{"d_model": 512, "rope_base": 10000.0, "tie_embeddings": true, "optimizer": "soap_variant"}
Each number is 128 + 32 x the weight over the matrix's rms, rounded and kept within 0 to 255. Layers, rows and columns count from 0. Numbers have three digits each.

# down: layer 8 MLP down (transposed), 2048x512, rms 0.0685, rows 175-201, columns 256-511
# up: layer 8 MLP up, 2048x512, rms 0.0693, rows 176-202, columns 256-511
down175:137125110132116193077111138157105123069135115150103118120113128188109114087080090077109130154126124117116159133098156148122144173146122170144152078094165131105167136110125157118122101162173116066138075141104127104139132088170125157105123140123093116133093117077115078144155120118134104118127213061115117103157123106139097023117138135160083134117145139097166126129122176102136141135092150165154081149180104123095107157140148128111187146074078116084141157150129142130108125125145000143150150136080124132172131101147109122117133147123126084139178110136168136056097152116157113170138106125147158133138099109136089152141126174166106101142131131050047105114116092144131157119126119144141131124069123097109134156128075165182127093122123115082106139102111099138142126113148158
up176:185169100045141165127130082106094060144117147117133084205085134148087115148127066061153048128151095155080129129099185091131172104149169114165176136067107091028068098109194104109095143129131102154115115100154085133135148097109092123124199060146154208117122149054147125126105122075103172093103126152172136188111138132092142101060186147152119061116120121149153110080149113098089106161126105145065171199177134156107120213126141121067124130102126073208156086149117172123084139114100113156121111131129080203105109176119095164149062062077135193144070133128125131142073041145129133117155162124111076055079146088095156112110067183115065127091101139178116171162162103147139127105150084186160177092086096136162131072108165079096081123144145091122182056114087169119092136140118117
down176:147107220132184156137160159091148180133068191101151120116119154053096066090127146181140116190154179094110123086138147070153091158080136172027128204108082137050188165076148084148148150105154116179153114149125166100134148133081150144122139169117112089095112109101150093091120121107156153052127101083147124146149182060162131121157145160090121179180105113158092165090116051094107146143130095170170132126120185182176084121125073167106126101123101080141114108031113142126110128173112122153131086143126134129138138153101044115069113158145135096071219111152045127101147102128081179092130114127132061116128087156130097125083076128162175189156072102085155103090077136104103112091094130132163082161143145143132166117147125143120153130155163150147164127091182149037086180160105148
up177:152122123186124119133085136137091101118140125109139095133135077121173124141084095100134129142111151096110099125203192095136133145230105120138207133137079101135062089187139142129170172149162139131170119066104157121105182143198119100121129146116115154130172134124196094146146104098100207074134120210120165107095172158157160110094138097165189092114083157117055135122131105101159152092105143177142093134137180185106167144078156130111140162125141090143124141179118192018103115179142094128088107119177168145080103142129123127139136171116084112121143127122127140081088150152160133107146179147142135095096138184146158171136091110151157136148142135135103138129131123114110115135110125112104064132116165116153128131076172112125171104138145117137174156118126097110078093114135142
down177:073119152151149150139103092169107107137075124119114173121096172141148100133151130053171128144119157147119168156158087155110178132114130111110136039143121144076172179082100081119117165102107115085159120164128135095122117091119150116158188149110082128174081121158147171150147171137145131145101084116133134150131102152149127153121163133097098154103169128118122154156124127172120114171116120077128077099142124125043151123152070137186063145121159111157085165128130127199100126158083175136138109081119137185158120139105133106113118064144118164164148143079164131081106110088093111101116096150118137134125140159117062113104130144122118139136131073093102142091120184178125161174188106105122126141152149115136116172129140127092143117163157207116179126168100096128127138157164112
up178:182062108078081130110175120106154106120140087061099064091145102152151126140169100180141186127148122118179131156120122158125102193114133141130137122141156126084147168125081163131169151137111143146135127125126137068125132122082138140112094131148097119149100157123159167166090138123146131121078078169083099096127154099143165169079118146150203145127124093097142129104161103190124147144034145182171115099125162147177145170113177116128126158103143142145137072131150124127139113069128122132173113177050120140123071173144110186122084148154088148125070153101117164092135151039132193133127130168093133106144123134119145014141193094133088165137112134131086146082157103186136146121133154107134115097177082136081091135143098110156115115166161108127132134170192154128150136169195118
down178:100145090124141166126113181145149126114131182114169202133134132104094131083095136085120128149102080151127154085147080084136130121162124107144156182111113092151123145128093125119082109083113135135132136057160096151118140109160157123107153153131120125087122137126166124136125092129085174122098118110047128099105149119139090135178041122118107088107116137133098079134113140040125134116090137122142155150109111098134117117169112163093142112108061101128173079100097097047131091155133124133083193049172093118140185051065160128169098112131132129137140123148143094152140090138170097117114118119151104167091119149145123187114127144133160125070172121112114220156105187093126142130113101141179113101097168092105134126102178094120198158079144136095160053144117141188184179087105141
up179:101169071142153163093158140125134164096137155116119082148105109120142137096102105098096137105092191126136176161168124128088137121151115030114135133064122103105147093106123140167093095150140079107126065127154081101183133136139169118074191167165158142092079088166159077154126109109190086131092145182160092091084117063133120111062111169099115074179144076125118137160160155131127174139127108107172173107092161114127157163127129148125140081145110116157155132143075068102095122097112156192133163081122081126114095125107155096102113149133147131105127125137144163213186175122094130130162177131135099125159150136136118108162115110134071143086090198120126145146107138120127153160175075154109097193128097118092124095063126104066120138143135139098103122089136109120128168147115140
down179:047073119100130141210179140149104159086108108155146106152136103120141118130173115150138153111166122166106124078156143134111131187100147129115126101173165137092125112126191123121116109105153198151115167193092107076084150139097132144126082125148129152144136126138078119100129150109087129127164132107121111121120118098111079109111097101149131094153171186128106136144141191159118139148111166147083114194137143129099131148127162133092152094125111134085138185067112095166187161123138132150086094109129117092120121135149202193163137111137133156103138130073160125125107160171116162095134104126136120147159131087076127121089151180145050113124149189145107061083116092178136109118147104110120104130175163158154079183110117142097192163190122114116092152163094100105101081130157194
up180:125134158145112140135129087143143147131155169130123131134125082113140088142121118173115121111129191133103152117153102114134140136118144124145134103096123160134158055137068133106139091110147140127159169100140101092122160125082104139165146187134182151177146167097111131125151125122127056130082115084148092108152147091131119170187110147160112067087153151146159123081142140148132080097180121205097148126086124139134131144114144149056138136167122133067137142095112132105137098099110130110091049172125161157101092079180162134102141152137145149108157137105059138131144091149114168154147142166116125134128132062108132161127151131121119169122153174145112129120102118104132145114165106139109116119086091157136179128078141123137062088121149101132119100139142145157201132178182131
down180:076142153093126082111134145109106117137127140191081178167142169172136149073195077103155137158118103165128128199136093126131103139163079128064089130119088126148112183159167139203078104121057120142121091148084150158088072085124120069108142116100120146155140085139113074141118095077127156084165132097130147130128109142095123124074116062137154146129153026144119095129163047085164168159182120061105140147117140123145149126159136132154141137107096140133171106152124130154120121145161167140172130073112123122120123184062128093155128087166085144157145137199133109105162106142158127084146123110165144110084158171134141160114148126150096153117133124089153130110172132167130137099103151094153115144102155085142136114114129087140172116117114102145088160127138136064100126159162092
up181:180111098125103118129192137122090231138176161165137130174086133178165144098083113068134116133125148145091134150167076124178174075137104241172126107088174185052103127108092099184132080069113143078112135147176179183199134114056043159116180144091110130128117080128122122150159113148109126122101141153142103203128125134113176162197118111167158131130171140115129156070148220110143184093048157098125094115108152170090156163112063137134104194111172105126130090231105155063129124118175105086146113166103167202155174210145104162231145098108106112106141167170095095159142144122124135139139175167168202141101113108093141062149104092119051170129184092147101085144146122123133158090097133153067129140193124142088106105161174201135065129075112113132163160204135187153157087161069124
down181:141148137121110105086144085135133137112083189153139116139172172139082103154118078164132111166199125105139172159100079071162134124126080131096112134153115126175122107109130132119135115091153143129111097154110169106160107070117081127128067086151124147193066101076102127122166121096095106084119147087141156169113192141071121099101155170074215174107112109117117154236102098113107126112139109141128115138131105113108083134100093095152130183216157120157129179119117162150131096111121121126082168097113082162149099134199144154130131132124119155150073132141120167105097123054087096116092116131178169184119105144123090130134109100127124100107135203087140136146110102135159155108046137064095119073042091095098064144122093114179102162128144088158092122139119184107146120112111147
up182:186060167134156109144163152124185146137099140122071121157144062136148150122150136132107175117119140137015141184149073116133110052143067136205117141146139161144153079184091138077094101125176144157177151130102129092138144116095153134109104129124203097067128103163092119108109107184133119130106098145171186125099149116112189114125031137138085110131128148155133125112132118168102112145118139114204160066121125172109133113104133158132144174103116113098139130162091121119147091154085182069101105130126139070200120093122136122126102144146150106059063046172158060149119114157121149153110087070119055136102099170110103143075178147179153133137091147179168088116146139135165255168148089096086069099099140119139115129116112090168206116137188137122160178148164105141213187141100126
down182:117099095126116144139165092090076150108160155156110182104086141132153110130140134181147151120101096147164136100063135114100137146126109088135161118109180147088132111142148127215137167145084143161155154110128059108109180111105105099113118133102110058086106133139164105133122140129114116105174145165140175163118136132134186138171168134182149120092135123150148146112127147133113102061152196165169134092146120080137131084073123081124145078122135139151182191148106134109132062118133153168092125154133081160126072151077147172127131197098121125099137140166135147182090093129077174168151106098157093136126078158123152112115117162136103146173111125200129151094085123203099119136138124183089114110151057181097109174137134116168115148073167111173158077113098140137086106156099056
up183:201090121126094106156175147149112118162144152171174102066165121110093137119128147091137117020136088104020178134067130116067127151120123150108146129127136087145111123115100051093132120135101106194139096113100116144164078099123151149110133145158075118100125173137073136128124092144095146078146176126135095037121160176111086120151100159125088043147103085141135175108128130116117103147146113119151154125136110156151098116161161134119108114103111096105129115104056095131177191153122081128108134154113079120152169095094083108189126145165127108127139104154043109123115135194166116139137087106148138117144130145132085120161144124146111096104124187092115132112143091139140138113117192134096081108052115138148148117130152089122107144148115127093114129160155140147079128112056186
down183:063142126187183118122131127114166163159105097194073127098127137083120155082192198114151116117109095164120175100126153150145133131154140159165175157137132134127085167121093079133135092106090132178142119074179137087133115139141136062146158071121138113142132191111076027153124095125131050096125095144075150148119057161121168160154171169202130130101211111087204130191130110102081130113136148076083083113068147129178040128192120034108101037119148143160125157181142106087165109107141168177120083132075164095128121130147132105076169070155112086154019134174107089190132070114171167112125118109101118106158112072097115201110125103159100129102203103147149125079138140162050139109128111145148138120175114073176092098156097128164118127084080159121071124139082110143081073140078170
up184:134176145132116131152153123078162098122125125168147134137092189120146092134128111102120134146173133111136104105130140118143153113139137123138134131115234113111154142080150092093139108183131128111141141151098122101153147102100160102112142125110151182145082120150091121158149178118110085158171117135158073126178125153195119128137136111152134092105103122141178195163077127149129140171111190152158121074112102125125086152171119139150128114147109120106094115125146194189075110153119148159082148128087126139134051138123115129127108172156135159100120072124065146145169160134111154126165091136156140117118159126150094135075119190077018139185114089173191155117179122075127123118105153104121077123114099168134052186145166099130113176197160104136128093105104155128133176157151182
down184:083079081136142154137148099161160152095136077108203160154105180053138131161120113171096099181130193071127090134171143132116101136136122151111111121138194104131093023181094128209145103135148070121099129047145098164109152118161092192128104126194164154134064176134127095162139092096053119151152117154096150154086123152138151120126128118092193079113105104115112100165178098122130154109103186125143128094149110112116142088110147088136178130096183153160066099142089155167149140080140162126133082124128101114105165135138110196077103140096148163109084169130084139178079133114075121148148135115145152106146155146138187163119121133157128147087143106117135156084106102118115143156135123103112133078131127127127166143123136115114130119103134109153154111162155109105138083151111114
up185:109113051117119086165140121109086091141125117105147129164174140105117118120078135097187149101176146089111077157119128100069139171149104119119121119127132065152140074113082141160144107083151133129168155118156124127084137169129126116145174071113100141132164159119080131148152126104201108134154147117083067133123163132141124112126084190140137103133133177217174093148171190187136122163113109117093071096124166104122202131101105117072153092095087084125086147131123167158073105144135095147163098126122142178122125079068145163126137119142148146139169099050159062139197095092103082130167152160090133100073074147146120152122098182074103116130165119129165128141171161150098144143085122164073152145157161121140144117174129108116078161166184190140099127134129192150144076092082114
down185:137145105107124159126057092094156101134169119062081141139127148121188143140130091118109131167120156152152148142130160129131062076104145124197128138039094067074135126169109156122108114141113137105172152133151119072183089145175139101134073201130106147183116163154160086134177114127119104115135132173161148063181163156137116113023096087080129054139108129137097187109158112105170150146108126178111171087137130090118107166092098165137115161162086113134135132121169093128125152153161124090046109068033063141103099102170164160138091117098131071108138062119131158070107142160171117180207095119086131170153100137108114115128098199126128141152109138128120109116150090163093152113131122129196101121171127172089131118155136115157088151115124108082119146118132147119131156091177072
up186:126153161145122160199167125106162121168125119102118114085155094087154132129148104176152123095107134151097131093107145174136163187175143145119124127149124114093124138125185128147136124129108048171114111107149102138130107069093120123084072176136105098082132127150136179138130073110140165106152146144133122151123137107118103121135127119162120087144118069076111142111145102140137157067143111077145052145131125193104102121138100136130139120042101121122155109045147126159119106090132128103131100148116138175179101098214081139133109132138117169145130100167129153128131123114175062088100131142153070130125095109111176110099118130117172124118175145139101112157137136108076182149108136089151129113067114091134114140146125147208146110166127166140121125222085196148138166133132054
down186:000130127137131173106080124116176092132137168154093160143128073171100104136103137112130095133133077124176130124081101112126142108105135086032121116109105157123108114114106116193177119099060115115104164086159103127071114070128174151142214091081126111150134129147113152125129139182117117093156061105102145125122172140162145117153160080151140209101159173136134102139104202091145135141084133145138127137106139156157123145119094109154117152116176122076182122107101181142098146166106144131071076138151129099093154130149076106129176125192137106112197093099066158081167132187166128137118116105088128155144096150124072103130114093165134136144107092166186183133130142191075126156167110128130058113090144160129064092121139183119097123084059079100101163096160207160163109135113141
up187:102132154115177122104134149104131131146107150142077141178122098095182133100077145143093135158162145060149116190173132122115140131152143124091161143107124192129084137114152166175135194150102159167108139162175113178151141179085118199084112104145123129161107179153131153113126163100119105132135164046093133083106107176119135152085115207092063115125149119143181147065162082200108171141102139079103136134159160175119141149087132106113105100145156097079138122140105161096098121096087117139157105144101176074101118118137113157161138119126103138126104116128156139099061097148078092094157107125162145193170174091102057091124138068157080121107131092162138149096053127101168146116098157105089176151173143103159108151152151060120114121144077097116161204150136135127097137174117094
down187:127167143102138130072088079136160083162083093114141153105168134118136139093135101156133142119179126158148162112085132143134119127136133153183112130183122090140148065135097136085126079163113156131177165163099186128160174165068130089135097188173100160120129134126082100097109091095116153141164089094104166136210166092103113120136144138168118090123139119120110145112121128131111119131120182114149169135099101114129149117100120109100145120100146126132102141095166149161130105113120135162076163110116084154137131104153089122170055153054132174169147109125103163183184118101120164119151112123140121150158130057068131130094143026124116125105149146105143115139140157124166149155102201170112155129151120169123080131115138114122120155155050144115115057085115122154120090101113142
up188:084151084082081129142144092139119097095139096117142143134094141133130094165093121132194082111151058111096119150107084174159111131170111123151070145121129094174100078143132149113102113121139142127140074145109137166166089138123156129123161110114147178112126122125154125105085048147118187149091110129164084136064096140096093151182120165098099144158091154116086117177164111123134096149095107100151095113140113135127098130116107109120153095142090037100206126110062133093116110051165095103183128140162092122151043111148113116119139114150098115163106096098108081143133098078102174139115095103089053058146120059134144072097121126098122109124090143102092155153115122075142130123132145147141149119160092136129155119180083145124109101096089064075067189117137093090104131073173151
down188:255114116143167145124118143117193135110065127140132109078065155183096139123161204147080103108103144110083103101093174182147078103121149154197170130159126120139109168112111166095131173063103086099066138131152176171107137127132107123103126095102136094140160139191147099147121150112076104112103174140137127109124139133145158123134060127156187119137122084164163103106123155139115092099174129130093130106143125166147137141144142142092119129143166159094172153184086136150142133131127086178171115107080149158154151084027144174132073105178174105132143184130177130124155169107164163147148157134147120102112085108095118119147068145144148087120089147125075143109159080134163113151091125119131116164139144081144135156079133142171123180071160138127162081146092111105135162124091123
up189:116147125165148110137141115101158107155147159104115075129176156161127164100132094171090129144157161152118079115127110097162171195172151124104152149160182093145106145108178078095136148107134125121163138126148109190168128122182124132196117130145069152140130108134162177143171121164162112125113113164172137140146143105107138154117107100113131098119110151163172122132092148105120145142161118139118201110126078137166102134132125165164164106096134112147138124154149114105161198082116125091100105124054134133100136124167118143110104143157162131160067088099144119081139125143113185105094136106183132184070079103093159148147121189083153173170104114142152121146062105111081171147157109122071135073148137109092132144097145118147174136095152108120114135105119110142122133151166138
down189:096132082099173121098106158161115124178182135168155140145152115140140145112123154093148174126137163105172164139137119087104112105080097098087106139112125141160092095150097109101112119129098171121133128149070104127103113145132147106092090125117141135099123112118174119075122141118091054142103091128077071157094157141141136076120169151123102132119113136143106104094154128112131065130112136135138164148129127157040106122099103122068111166141190130190117102115083158154122113112092180091108145179155130176142097099130097080117111125098111078157138148146138130144103114130071082111120149110153144111125113097096097112153128069139136143111113115145113148143140136124120144128136176157108136135155120131064182077108120150120097089079137180159190129122102122116159106131192147
up190:129098065139170110109132121058122108121063131078120120122086152110144099134133072087129110127147150135125118107075138044112135112115161102142099102100127103130127096142129123098116231134172120178144124105171162126130119122136112123141122083093212161123124134063138153115117133168137167124073127149129137171170115090136170168214125149111200165146157143167145117102069100074099098127077124154122116124131108221138126154121174164107131087132108142063124068088134073110097130098114060106044196108160134112102109078106128107118119114127154119127147095130113089151116077164191145150142174185142150057081160104150127111091116106092120121135112115119097189126214099157181155157108155096163102141128122154185052160089086080115106065105126143121102147149085100098132123063098131
down190:118144183120121079163123065208115126055164165120113187139139115153116117144167131127117116177080096144144096134105158148126075132132104065145121178207115155159176134139081109123114135085177104113059059163157093156101180100164138143116159162122113107120143140108132123166136138083165109117139125104123152120124066108173093074156094115101148052094142118128205142150161133100173155077125093118074098142146116136117099111145187107109125147160134138156085093126130160115163150199114165108118187137087134104088130068106156163149128137111061158128108147120102162071124138162102136139135101119149126156070143117136116102138121120203148194110080124145124120124136126122059137100174123120080119130139118074111093128113159156077120176125123191149130115104126141113125127131119120
up191:148213175125160143158131134098148065157141171116088196105217188100159131187105096111100117113116140112131138202036170080130134087143142093145141175192066127138137112160084243107075145073164137134160110158172152077165064156117175147081124082075142106129151152106082113165108142124119049078127184129115101142074116088064117118113099097068102167142087101167099120163157100143116103082111131125184083168143104123110068102089050135174108162126123088086152125214128177113104088141099167133122101144083141107126188152068102089186135160084126170062098184149120112117126108092126098136098134063164132128114107130156114126042115166085132142164156113094058140036143118197080144157132111101064117159135108124105114134066161164146069149143114144129086169142153077093066136154153124
down191:240113152139097101114130086120078143130111123096116100133045085124143102055136065075119136143139079094139115103163163104160044121120084066137098120067112145114115081141144126145081107122057143145135119077093147143152132093126072131105138142132088156126113105118135098007093141089102161115142074151111136123116114156127130125121150192147161113116168135100212138111114114152100147137117142137136157108128144133124148152158164082095121051128098154142128155118109082135148129113168128145100188079161110150074071113091131116086143100121089121086120116054111162069094172136065161164142127123079108148158167090149072134168111110164107127109093144121138123144079118096191141135128126110147086113124108144107098144156092141111117150147119087167128144191133091112165114117100045
up192:192103195118195182068184070126141177133142132145115059112074152104106123159105132097039157102131143110102055088060137114106170122096118100118162133128109090061146158158074140108114148106075055117128106136096120142116131153131138116114177094126115117140103079076159161138184157129129091147174149144095142195124178128142197150122097149104126111169128167127064163104161134121143200099193157059078142159086191151111113160062122161136125131075099199128118113103151176148149111123097070114098083122112131082131122148072144087118108094186142132120123160200119140182093101151151135138085169134107145103068066137130130138120172130106138143193112111162101149152141133134117078168204082134109101063118115184122159163106073124140081149106157151150118158122187097161103141148086107
down192:167115125106142151135107156108140166173145140097155133171087135086135126184085115106156178158170134118074115172185154152156165149098137094168170093112124194066114188111107108071065104067091140131127098147145119108097163113084202027126127157131152103172163099154064138158139108135196164092142120130096062085152127182128140148106158115181088130114141157136157159122112126160187121106147193123211118153112112109174093157175121115147171114075126187155160095167125093137097128106121153140078121116136195114092111102134102151203142106139055123090081154142141155107095128099110053177063212069158136189161162073137122181062137120127138135126086117109096105114180081093141077121135191114108195164102050167157144106137122118116139190163163142122218132124083137118155065123134125
up193:114139184123119088091109133082116105183142113136166049113121211170199106134147096134149153126119111082126084105110127137143116119136138156110141108100119115133174142182132145131142128166118141138108107139138120097114115128135143114110136156135105134151119099093215099111154097151140162130145109133156156142172171101084166133108136131101097119091135142153141134070127059151172086102138098125137125164232130077117130123091149120109089062140144126231129138168095097154096145120200132140127146132134154179129165162137121088044148126124094098126096186163067130139084114139178174169147128146175067093127208125137147096128149113132114104099077160132081105114127099135147112163164120102092132150113112124131118113079136142100078173111187153078131101147141109116160104112093144
down193:102122139168110131170127139143113129112117150129100143083089128120043077078110158151079091113142159093098122150133047133038117111122126142105128125162152114108093140138130137134085089173163091156084110160137198107090110189133122136176158124107111141136129152128143165171172163074088110116152117088122108149144110097104157147092080144143120143124125098067188077121177221165057147150169148108140146167119158099144136124128119117161178086100114116103136110100096109100105132159170146122118121141102092133121088155131131117116156141126161217135121136176110100145141081157158101119078121137098109172138135122142099102155073156092148127096133109155144125128141179188119147120149114127176131085170124140095091113133157139160132108123155097110184129104152142092125120093112116
up194:120129082181174173187128090165147102093162136088115108135113126163091119123100137104060087116166147118116114138139118078153102127123122103125139173141119159167110084136095150121128112136136187096150113141137169146155179118138144160156132154087159083166151150116137143097148160083119103085160112099088142150157125140106164113128126119122160110147116147102133089115068102117111105150124175166187110122128168123142151121182109167127171151104094149066174120158152123159176107144143138158085141107158130105130101141176106086103148141121141145110142167107115165104143120158114149150090086122146146179099135159144101110162117155093142087112139095137149132143075168137127096142154163129123122139122154111133125087150145147140135135119135107145132083128127080148121053171084163
down194:134147130150183132143140145129171126088119132142146147124190123098144127122086199153139115108130125220147162110054107144111174101079163121100116064144170096124116147139129226120165138150038147151186099167090129115120169179126143152087130106171177156130124143119130156102161141150185119155076107117085073099143158125129120158101140108162072159114124128109132096144171139140127118157100122099121113119090121101145135120129129187096164186166171123176138124128151159134137150164119109120162141123171126112140155091159066119093141083143122105116145127137148127126138104169086124125126113110191165178103138134135133121093185155096140139133151113194115116088104150100121140162156147111156123101067094087108164086134140074142054107184149143115084106110125090139185100070153150
up195:090113088097155066124125161168151116067115128132080097128081143134161131145084119173140142109169162093146071162112122192128136115112148148140110206099102120141097131090065081146137161121115172141037104179122131126095165172151143127188130120117130148164170146121092163151169177081175151012134108118151058135134112142173168119129128113143139159135109172132159086153123135141146083127137082202112131111143140117111133132160137104132160163123189111095135138091158110108094076084160125134113116188143142134148123166112109115158124121112112111147095105108160110125169108093116133107162173120165144144093110094146139108096139089148110134109148133111083153129145105156126143158149125113111147092145088138137145172105099093123124131131100132066080164145147135112168130067100145
down195:110140099118139056168119137148116135122112125146143135120125159150173137143149112129126140066145167111134112103131071074168161123161099123146140063135142143117045170106119126154097132109103163121079090106113143095065102094111168145145090195106095136158155156182161142145143080118127068124119103137155145170165101051113151121054117123126109150118122123114136091143143079192158155091151110107149135129164157129124139131152150066142098147141128108109156152073083075171107132112138129188117129118154155139144132109126089152125151093099133130099121173098184145148137101087108122106078074141197140130099166086150144088092149159103154170139118144130161113149104106119127121138194138149127089137115194131115171153141120086082138141135131138172126141124139136171156122124135107
up196:200066157078101114151180166170152137112144158061091125117104120125143096138108117119100157144122111166144053115145062198116125172168135125175177070133144106062189122119167138121174066129167093109101169093131103093123198109155095116058143183102146136175192122148147168169121144130196121146080166095118109156160101137137070113182155106111153159132127122186156103115149156130083105137083062144079102134116111110154111089094165103104076155080119104136157133094142134126152112147087091164160138142148167088127132149101142100217099096101106149127187074106072108114133112139109177126123117117110111070158150126124133154076114153119137095111124142108141092118136148092125129169114137120132141143160114147112067170204121081075102078085131123129080129132094097186120099115147057
down196:127099124121133131097120083076164149140156135091076073136124117124114107128158154170126163103141106139126132105130174079118093084133134145133109144117134138118102069158132105183124123117124144144117119129173094135113076120166157176159087139126144175147133119122193101113139110140151137108118101168128153155161157147116156095101041169158106155115109140111153101099136131110144168076117115143153199117123124148149157123158129140106108060146132089152157126102117119113071148143100086108144139096093068148200124076173163151082127121157109101159083155160104146148178090099109121128132170142170124102113066136143065169112122119065109135162136171152185194158121124157094191137116108120162172058072144090037153119094097163153123180106152089091126155105160155134128137153087148
up197:131131076118146119101181134136136115131159156136078162178168096140129112095086166132144167168166136133150157123183072065063148108073143134119124143093131148100144142086137206105107121130117150119105120166177124100119124164157109121141166116129152062082138192091049153158088140086100114131149165152119166107105138120159135109187169099155137183181111065157112129118165107151161085080149085126077072160117189141094127180157139100104106113120156111215087134110112130137069131146110143104141129090150091142136110131172048149106133145082149107122107108099103115118128146105126177152150116098180109132112117107110121136186124163126128099078134134093147156143123137157120095121098115123115157124155101135138161185160124090125182067103152107131130070136128161120109172140112124
down197:077140102113204155085084108126134149103140180101093112126168106099126086081170111097094129161092093129106102084184196148148122165118146101084105157139157152156089115098106136127148136131112130100139187120074144149161129138120127119121148159119109078114131124116136123103113156134108172158080061133127110120116152184061087095126096136050188104144153130082096098135109147108088109143125137105119129160146108090129218134104173134090142158148120157186119129157091111146133154181197048121142163127154146110125136153090130134189190130094136163172194129121196098166116136141146131108113138099061103096072130112169192058112137146147078122100153110127172139065090160057133157088104077151120068147114128132136143149145106147110115100098136118125153200164108142147129125128101118
up198:137144154199126116086100150160147105125144223209135062163109173116152112086155127115068123116079105147145132160105127102175171147071047091179129114118130118217098095128123118107050152132083113146185169149189093170103127137132184155174142034135133114112114118111103121117169122127083139113118150078166073148162142134109155127084136162070155109076149132099154195154160082129154124146130140089135177191146160139148085203087124127135141183161150155150115151117145144104108125090171102129190174132121180112103105112147131082139125079053097147170187086150155157058124090140136124136105137156120124158089175160124069189115094182115128106188124163119159173132120215134095158193118118081176161073138173179123215058078146182125105129179173100058140174130079152182151151128170134
down198:090138117127118119124134103123065142129162170153179169200137147117119099051164153157107119143080090172094087092097103118173168128085126155133136062054182085107085163102094161113142147122090110106087140079145141114112169081145110068146132190126160129110140084134142159105112138132165170061107096143133124161188116168092188153164161120136123134114110117077174142083140104112124132154119043123082192110148126133161124095134109156140122164130144143121143109191106101126140114133087134107145211123118214112130165166165085166132159109137120143139164119119052139099190108150143117171165091152146121112135091048081149137086064160058155143104207126107169105110115160146120115175086138103146112082134177142185146106074127154096161140081135147099098104134149083135142164138157137
up199:126086135102158140166135200068061055110177102077047115170129104184068174100136162152110149149140130166120134127127095138120087121099161113152103130118200212109145097109084088096121123153116100093129101129125180117111130099113096129131070118165114102158126088120110122148120156099212117118143124181149112105154116178095150079065123150097144137057113144119091183147172127114091161136096176171101152159111155138190127110090129127136133095108117141093113130148178121113171109124178171183154188146156104135077141142182137085158156150131100153195111077100073159106097108152073139134150112154173168161128070106180092147137094110100112083109072070102069112124096130105149194142098145135159099153151136087155108142124067092082147140078217140132113128115144096126166102052101113
down199:104134140126173135129120103116072127150165188050148122137135225156107160163152156133137110150132124120086121090174139039112134050147093190141239101094115147101161094111100175179154120141138094135053159148142110115132110168102171159129102143058139089159139157144160123157100161108189110162130144162129087111144076145113120198165170148111124084121141179154169141116128148108085113070089152085079120117097141136095138183155133144154086096179121152157115132133096116193176134148180127145124138147139176174191170130124088140022179123154167057106143203185131166140142148179122159165218123100096144111136134146122141110163058137110114119102152137141190150117141089113091132146124132165151144166037118128130123137166115169082079114137087136125124115115139165113097123168132120
up200:131149115131123124141169153120134099114184132144183099097155093095141139162067097137124164097132186071062124157152104131146093236130118172095131191163167139167091128193174097118099066141103085141118186177088104092146153136133048103215139133169121110112092142068124075114137114164110135107129114111170126126133126191130102166164084161140126148144137153085143169080134157129125123194092126107126153124157206126172127140159094140136105132050125077041148156156156088113194144085126093119155074149164134116165127067140144123071161133136162107178088187141191163075087122131100119092170098121104137141122117117132091100059130151117129146104177110172149104160039173110124129192129074142078119103164140141182141139207137185114106123141146142168102065092101118204116079122199150
down200:014118140126099141108132130124166072128095164177207156110167146099070147113142148118098109105167124158085138140136202074115124163176085162062082205138159175144094129140136121079090121156132132073153136131171138090137150107099118124086181083084118141172128172125167094129096182113106135103167096152137201059150127181125146192097141156122130112066107057158113139142144106122125103232146055169101067175113149060148214058179141137112172109158062090134097153118184203114086137127155159156104108159089149146198132114199133025130130146139100056054140180090160075112149053133080120121136156089150143137132160140134128106119135129163072172064171141134117134105107110116104075134093069127102087120099098115126088112146125138119075109165164063109177155161126155112069111116096155
up201:098081205145134119107097127103083174207128168066078125109092121120166159167134158113139133072086140076139116147062157110147190145130141081177117107202093108181086131163131104100087060132177146154167157118157125154163090146152116135070125069130121164110115175091182092119122138126110129149109120101119139130153122173129093167149133097069127079142128132147109115128125134127146081118076102110130202075120127086165142167095074184113133123100149166150151199177128188122182220104165164126117165104118099110100056157134091175062105121107087089185103121121141099145176107127062142163111151151097123169122069158134133110153142118165136134090182108110101132178109113108194101112228140091135128115058131122100131145143153079099090136135139160075200190153139106175193104169111104
down201:094086122126158176063136132085119112173158141115134065082110136096130143200158151139144135152132087125096171106120147182148155145125122120098133126134149126101139115073096049174137085131131098186105144153113123155119089125146128150166108151100124206148160093128134111067122107095079135146096102105098104119172127095153097092102128157096127103149152155105171126047120113155134069128106078094094097122123139076099143152132146141141078056130137077087097101100168111138073089149151088130053069129083098125097163131069113085079138110174115112200186094117094149149152190141135052152193162137132047100126151135179107116120134103074136177087182145135105121178088166195106105153079102149148144152141098091073179123117083118157146092117078109111164177172141063163150114126178141
up202:145137115120084112153108128116123134123073166176120123081117099145153147161125116146160099087139164159119163112127115143058066105128108157122088120196146212100070153171154120095088090130087173144141155081085122106108168123147135113129102150118079104107184091124140131095131111135118065161121148135139088152135157105146096140072116106100154172101128177131086101181145154160161111056158079118133142119076103123158138120141126191186090100115170089191143073133142047057139091118140162057172148148141130175151105131162131189217111163129135123137112100066141055204182104116082118184094158124094144120134146119118138069159182177108174101108075071181074205167143148106066141152058135161167111123107182144144127129115156095158113150144157164063097097072169147141135157141153112